From a checkpoint of a small transformer trained on Wikipedia.
Architecture: RMSNorm before each block, rotary positions, no biases in attention or MLP, untied embeddings.
Each number is 128 + 24 x the weight over its row's rms, rounded and kept within 0 to 255. Layers, rows and columns count from 0. Numbers have three digits each. The size before them is the row's rms in percent of the matrix's.

# down: layer 5 MLP down (transposed), 896x224, rms 0.0252, rows 70-104, columns 0-55
# gate: layer 5 MLP gate, 896x224, rms 0.0766, rows 71-105, columns 0-55
# up: layer 5 MLP up, 896x224, rms 0.0795, rows 71-105, columns 0-55
down70 105:135161127151102119123181133116136148104139120112130136129137122117117117121117146120098147114116120092105124148132154169115113102147118147118141178108121107092113140135
gate71 105:109142115153148095117124133134122138099155116099127157118153111136135162150136165146121148207143090112113090106115145143131129119099109108148109131152158177086146170154
up71 103:135149173184088121108190140103129136113126097156146109127126154111073119147131159129183096116102125126129101156171110080125152147135128107131124136116106146118121160123
down71 107:146132155153099079132133122113084109132146198149131107132123152130127182134129117117121108139121107169118171153158104141140112148097103097149145125121164144136120129099
gate72 094:113159171135105104091122115103108121112139160133084154106161131134137137148147133126169134170142174126122133126105122104109144126144123130113127114124115110094112160159
up72 098:106093100128145126169112135116099126116120149178126132119077138107141129087143156116131122096092111122103136131117117186092137127110153146171123085125108132132101127098
down72 099:148114161147116138119121135139162127094145070118125128097108121120134160130134186118124144147145104167093104119130121165109153115113131138106145159182073129110141134088
gate73 096:080118156088135138153093120146150165111090138096084140155111128138115173122111149117118179155103123134136101088140108100093135147135151133138143137145119136152142084101
up73 097:134122155141128098093131155144133115094176126173077131129114153124115162120126138090128109173146179143117126103103081145160159132140145123110128124149119130134100122131
down73 099:170150133187143120125144133119108160135162136141136108139089112100134144162106124108130068085166141119127106133079129154155164110110111140133154150104142148146128131117
gate74 093:073147131090141140155161148131118132095146165097151136125117124136116120138089119143099168143092117117155135172104140128121128107135118162133101120140106136122143134128
up74 097:118121099124120162146098146159110132082130134125100123177126123154149112130145112091127137173110132117134125136151099159084141146140149134121126116148121202127115167141
down74 100:154130142153143132124096109134139102152096139149131132123107132111165138139169139121128160112127113127156112086124117131145144145151146158120128136108114136103132123171
gate75 101:136123166127134159152135083171081116131109135123163092130196163121154118140089160140136161137092146166141121092131162149126095116153139090131102108153120137192093083137
up75 101:126131155109165133112180140131133071127137141118088131120165145134122113106142154139119090109150114087128123116158104141134082134119134139147106134131139162148114131093
down75 099:120092155111169158133138146128151105129121107144115133130099116116112141129099120153124112162132092127148103148137119114126131119142156135146128109173108116062162150141
gate76 102:111089118148134114153154129134101172131127163115134082125139145139139183150139163136086094107105136117125123122144114133131137106108128084174095163154136120112165120116
up76 100:115116116091133198127117104093141093177157132164127145115163145146137124107076099139128140143115106147149134145133120135141148126114098147127156096139157099117133091132
down76 098:123158114130145142110119134135168137110136176133133082152101144130174111102097106113119085144115137086141166116168120097141135148099099096143125125107130142087142151157
gate77 102:137126122148108133128107138159126144144110103113111137130124113178153117122113109121130110088141161101039149128121129090108125159173103123131148160150162119118164121153
up77 102:170128145136175159130166169137106111111137108119154128101115128121128068142135140157066091171173101167124136102118075138156141102145100158136138159128085114116096135129
down77 101:122143166155116123135157124163106135142131057145112150131114139107125134140116153105164100174137106090092134130103118110153101137147124140097106143149171105143124140112
gate78 096:077085175150119177129111118108098135142147123133116156122168167117139134130107161124189150167140124136130122116102112118123105113119133100128126116144089156159128134120
up78 098:120133192141154166131104140093161128086148128130128118103117162133117116140119136142135107161172122084140142124110090132121100143136139112135128147124103123076108090099
down78 096:088122152106131120113163125157117125118108131096111152108123133151138128123117163106183115127117103134121135131191118169141123117126156116138118124100112159088157174105
gate79 097:080137149137155140075124131098151149130133141097171141105150115069135153152090087127168113122123137120107143120099142104109116140105118129154123164127117119132101117146
up79 098:089123171110137173190089138126148123130158119123125110141146154137146108117137117126121145147149092144100113141139154157146171113162098130105124135127138128117143114115
down79 094:145120149157127124084121122139138157107134084148084126137120100154114147142085142121131075093121113069158130116147121150115092110123142135129143104094118072124113122127
gate80 108:148133120130109124157088106124150137121119164097131159157161158136069103129086133119132139116091103126151103096145101106107117122158143109075129162139134164110130100121
up80 104:153152165170128162123101110094115142164139087097152124137111139099119089121086176168117140131129118119142126077138135135113118107133134123064135105135149097084126117153
down80 101:125143114119153135130107145137096111111107130146121141114115107148116140148167141149168126187161109141152097091136116110128169141129115133148156120108111124099142087139
gate81 088:141148088131114102121152082133156095166160149115125103111134120097128136152094079135092162131150187112155083118130157111101180109162115117173112113138082095157099154108
up81 095:079130098122091175142168183126113115165154131112121148144120155149093112164124127100148096095120097162147130131120136135146086079102080133098138170110162146102149121116
down81 089:130147095129119099147126110137123134149080104134128140082107142097164169122125124092147131175097134106121118145125129141138122131164120167065117123159099187148111107156
gate82 094:121151108138173153135125147158113130122146148092140129081161144125176121124135123142099149143061112121092143131123147137132140096111098159119109128166149129101091118116
up82 102:122122143104135124149138142135114125120137126141112172169120150129114112130155108114157120106083123126131125130139185075139128162153155162157137127121127144127100103173
down82 099:098137136098101135086107145159142129125086155077114159096121128134123116110145156100141126116135161127091127121122189129103138145094135143156126118159129146141153147126
gate83 100:118145094149080128120108150119109141096126133140109161158131135095146125170111157118144190180156106121124136125107080119140154146114171122095128105098130099129122143126
up83 100:116144154124114135194106142120146118110161160118107081089131051119140141108124161117144112136122122102155120138127127122121087061122069147119143145128119130140164157112
down83 101:103080123161126103146147113135103114159142103114150154132124159109135111093134151091110121134100141145098170141099153152115117143087162142113105171157118117180125106107
gate84 099:115171107146111149116134120121157103127132115085127151121102163128139134152125145128154112139085103114165072093120107130122137113121115133080135135130116121135133147155
up84 097:125113105142127130120140115113137124134150104118157185108106156117110122185108133121119158128097089113104156081131162135108125192112121074121138129165120103143131140132
down84 095:094135145103136121136083103145105150109131119136133108115153139114151139126159125132108086109106153154140147150143142147130072064110144191175180145125163146132117131100
gate85 080:120146105123078138110186115200145111123089115134117137104165151106115123132124138140125145132135102121127171116148114101145151143072111127124133169105125112131149104141
up85 083:116087137106132134103182130141151094118111116150115120135139120124173154139152118137132148130096129119128141102115148137121136131105128114119139171157132128141121121151
down85 086:115128127141112152127058142123144122132134098106169136158128148146120079162155153136113107113110127139084106130096106169106114093117114090143160112107170142135133092108
gate86 102:086152078130166142123151069133180107104115133094120115165111115122080133089152132177100160149105115149143111097101132114133116168123121125136139084133132092115133117115
up86 105:106124107152120178108118093158158098118133125136113122110156136137094122134092131107096160127157100118122132151101116139127107090126136124137142181133148120093106132160
down86 105:141123136109094165159138137162069127119147148138140139098132131116165127166154133125136141141126103135107094148155144143148137140121153129141146194113134093123126115128
gate87 099:097174124122170145128116115084127160137151123146127117120117121142126143159088074126129137126146154105131122146127127187152144116177126143140124161166141108107113114122
up87 092:089115119131104076123109128168121144107168150128131134156142159155124153130121084120110171138142122163136192137143121119119142131125164108159131068109117150097105084112
down87 098:148122135135141113062144130120133143110147129103140183151147131102123126129109138134123160129128134145142166115124102151119148132130130099170123115109137129196131126151
gate88 104:164132126154155159150115121154137161095145132115146138128092151084125120155091113138136132107099135112117125135088139065120132117111127157108088168123174151160140114103
up88 099:090073100130131117122092098106109119093114131085143151140117133129097096108112160117160153085110123155075094146126140111150149115123141152149112167147140114182142126108
down88 098:143206113137090140128146115119168158093137130116122141083139135151121141126159131148141110107128140071133131111127205107136138123086117140095165108116076133089101172137
gate89 100:132143130121127114139090117137143123147122103093164151098162127131142131118122127111160159141130134138108136117112167133135148124144133113131155154137152123119136091170
up89 101:126130102119162142158114167144098145125130156122078143114145123075130151120121102122118143161128139120103130132135141120145164130093152119112108125117155141131147106156
down89 101:149137131103144123110118133114163134100114150137140154115096126112158100128123110162110161159093164149108100158130160183090123135156124108148096123169160138161134088124
gate90 104:188125117110104142139105135116092172132158154159118155124082162126104160119082126115121102096134163089163122145134117108126152170137147119130124088091117108103112097151
up90 104:121135151119143172122170146124128127127140091146141155167115142118164127141152126133129127170089112127132095124157115139112134077108118122144132159164118098130097146156
down90 100:124168113150122142131129148145126135101104117128150112126149119158125171085141118158084123114120131130170140182080087087122153123103113129122120158173115098140118117135
gate91 100:112148140122119120162120117136187158165105122156164102148104174148109092106102123161150157105111104158161093090116124100138112096133128080151138161116143175095125112119
up91 097:154125105161123118132132110121098112133122158124131156106069134115114135125139144087120106124089113132164086153138087177111131106115129132144086148144122143106148068134
down91 098:150137149143122105141097095128161186133130172192138117141126122154142106150097187079104112122109131117136106122123100114145103140145093098145093103163122121145109128166
gate92 092:098098185156128149139182126103154131086165113153166119157123146133132144112153139143112115125115132110150097131127130076127142126101100129115138118133112166110133114086
up92 095:064116128134072130133127069104133127155137134162136098124154118108114106127142097122148128172174084102130119087077153139148132093142152140121141137158148140146098138084
down92 091:153089154123177126107089143118106132141121159141126079099138121129085106103144137129133139108126111153168118095125075130147132107147103139154128156088155146163164101096
gate93 095:091136132118142158078181165171119078148164135104107124099163105133114167125142143106161131133141130146152090131096051121126073110068090143092144159131078139152111137105
up93 104:122152153108144076132121182147115121103089138160134087121125145113132113111110104138128099174127134146094125141132166158136162103118156143118115087123137088068122111107
down93 101:164108142113102126119087091163134155150125138104160148186132141125134100099128066148134148134103119157120131168136188161093105118145147115164136134139138127139146142107
gate94 090:077157165139166140170098077144178167129152110104129139133135130158118087117128124142161136159162123120090135118132116137130142166102089131127151112158069129173111088116
up94 089:165149130121118173103153134137132125141130148135146110121191135104066159106117103109121153146123134104177182163083106123107113113134122146176120119095131154144090129154
down94 090:119096126127120138081155110098164134080112105139095149112152122120122155137131137154126134100095150163149107130109167149105120138105131085109104130089141103105143108136
gate95 101:122165127132074099110147149147130084096150108105111127136133122141119182172104149130113097162137110134187060100118142111099108163149129134118110156137147144134163120089
up95 110:136087137139118140114147146095141114084130157084136127132129169117094077111147134174142117123131126123133151130161147148132148092121117105084155104100124107122117137107
down95 105:135151104118129128130118094155133179086137120100110154117134139182094105103149123148119129141113142114170133129122137140078114109123134073105141095144145148105094166147
gate96 101:109138127089107126140117109121164115176100195122126174144172104127128156172132145143131131102119145135140103135133194099097137151137118123106129094112151143174160118136
up96 098:155153112106124112117131132133110154132121112073117137193109137137145107136187105090149094112149080139094117116142131097123138105134104156119168140093152077136122137125
down96 104:108121124078141143164173131147093118172091152132107125120154133137110170138114134150134130161106100140169100070154123112153135128122145172107165119158115130132111172103
gate97 107:130136125121094114122084187109112134116128136120138096090112106151106102109156118136159112128129164146120163140114109167131117138096123146122124137099159117112172101095
up97 105:139110122128100098116117116109131105118104060108157113140132078140107099139126139140107162116119138128128118114181167115126138092096136093113083112160108145150160175130
down97 101:118151108122085144099102149073133120123135091164104072130157100108118142138091104122139123125131145127119154145139097120119084159137125133130113123155095119124120109146
gate98 101:154144092137137099123128125129090161108137149137212105129144151162112092149063131146140128095144138102127175095112155141163164115142126125194114122063115116119121187095
up98 103:128121115115119130112167126125138099140138111172052140091089102110120171109144145119117181160090122124129161122117159136125121114108122096080109113142167104137133079110
down98 102:097133116132119121167171136107120138159117147126113131119165127107129119141067131101150179080169140139114123171137140115128158113115142110157135115144069141116111133084
gate99 094:142131110076116133106107166137120149117129111135148157126113134157118123090199103098164123111130128143111141149108133132140106149156178141116149106137145121108124170143
up99 099:146132126138122141115114122127157093129123134176090129135138155149136140126148119145110099146129101119118138101127167147127125095086125130095093123143140159140137141131
down99 096:134150155112067153114123124143157124129160123103141166108142112080127115126098151141101149160170135124128132153114127113104179092128083122114130122071141084166112107175
gate100 104:113102157143130155143116134151148095148125134153114078134112145143141165128101171108157091156145171148106129108152100125125124122113097117135157160161106098140117170149
up100 103:153112087135139099125144113106106147123145101094137116166126142100113132098115172130106104157139154112139119129125115123188146138124055142084170131147146149094137164153
down100 104:137076137135135123112090086105123067127096133137139104119113133160133148110208139140105117136127168123129131138122151105138100113187104137127146150166139177140170142088
gate101 093:124128165095133163107121132112133148086093162162189129093135096140144102144085121134114152162134149134173128134140150105081136121136112143140133104142127122179129113079
up101 100:112144141137135128114152173066095102129094161109088077108134153123141117160115125132093167141173126111129122112131110147122103129102087143120090132158149119138095092145
down101 098:120128083127133143145143164135128113177131089143088130134120164127129101143124132096120092121097161101143135121134115138086112113104122193129178114125138149136133119123
gate102 091:169121112097121139141138163099139127135138105150128142119154142145140096113087118116145121117136147130175086108153166103130124134187144088165118136142102103158180190124
up102 097:123126121138122093110157082073120121160159121137105206108111114102111139105105096131094109113141145149129120147149136157103080123086111170139142148182103093119100148146
down102 097:119143122164083100142127115147111137129130147116099131112142124122129121120116157130186153082115140107144131138151124114099164159115118127118141118110127181125068137126
gate103 100:117185092125097131158149111140116128131144163137126110116108141160162128135119126105129147162143136090123140171138136120104091141111171121157118167121134154113150133114
up103 103:132112146113146124131114102088159099105108118122157121095148141128115128109166114099136117097146094092125119114142146149104163126089132093145125124144083110140127119109
down103 104:129158141136092088172110159128132086138146124146131142114187166125121126102157146080143107126124119133125112172095109157098107112136074093121140080131166127119138095163
gate104 101:126150160114099118139107131119139105146114162105146143107167122116121087162137143127138154152104126156115131182097130125091134138149111167161097114117119125139140143086
up104 104:127175143119079144128171081138098178123163131128068119103126126092162164126145105144175134127126085055101130103129138136107143124101143122096127180114127153118109125145
down104 103:109120141100111119068115147112105113110147108176141164139121142100129146148122135155160131147132154130124122089090096110165167125114174126118145128126127157165109175109
gate105 096:106097109113103139121128138146109158132105179131120135103117128121141108136102187108171180098138125139133143126152130092129154168127141123127154117099148148099137129148
up105 096:097144131136164128120137129148166124131123152126120122107172102132148132175108130090172107128088114123104113111115119105145120098134141125141142132154079125142088158159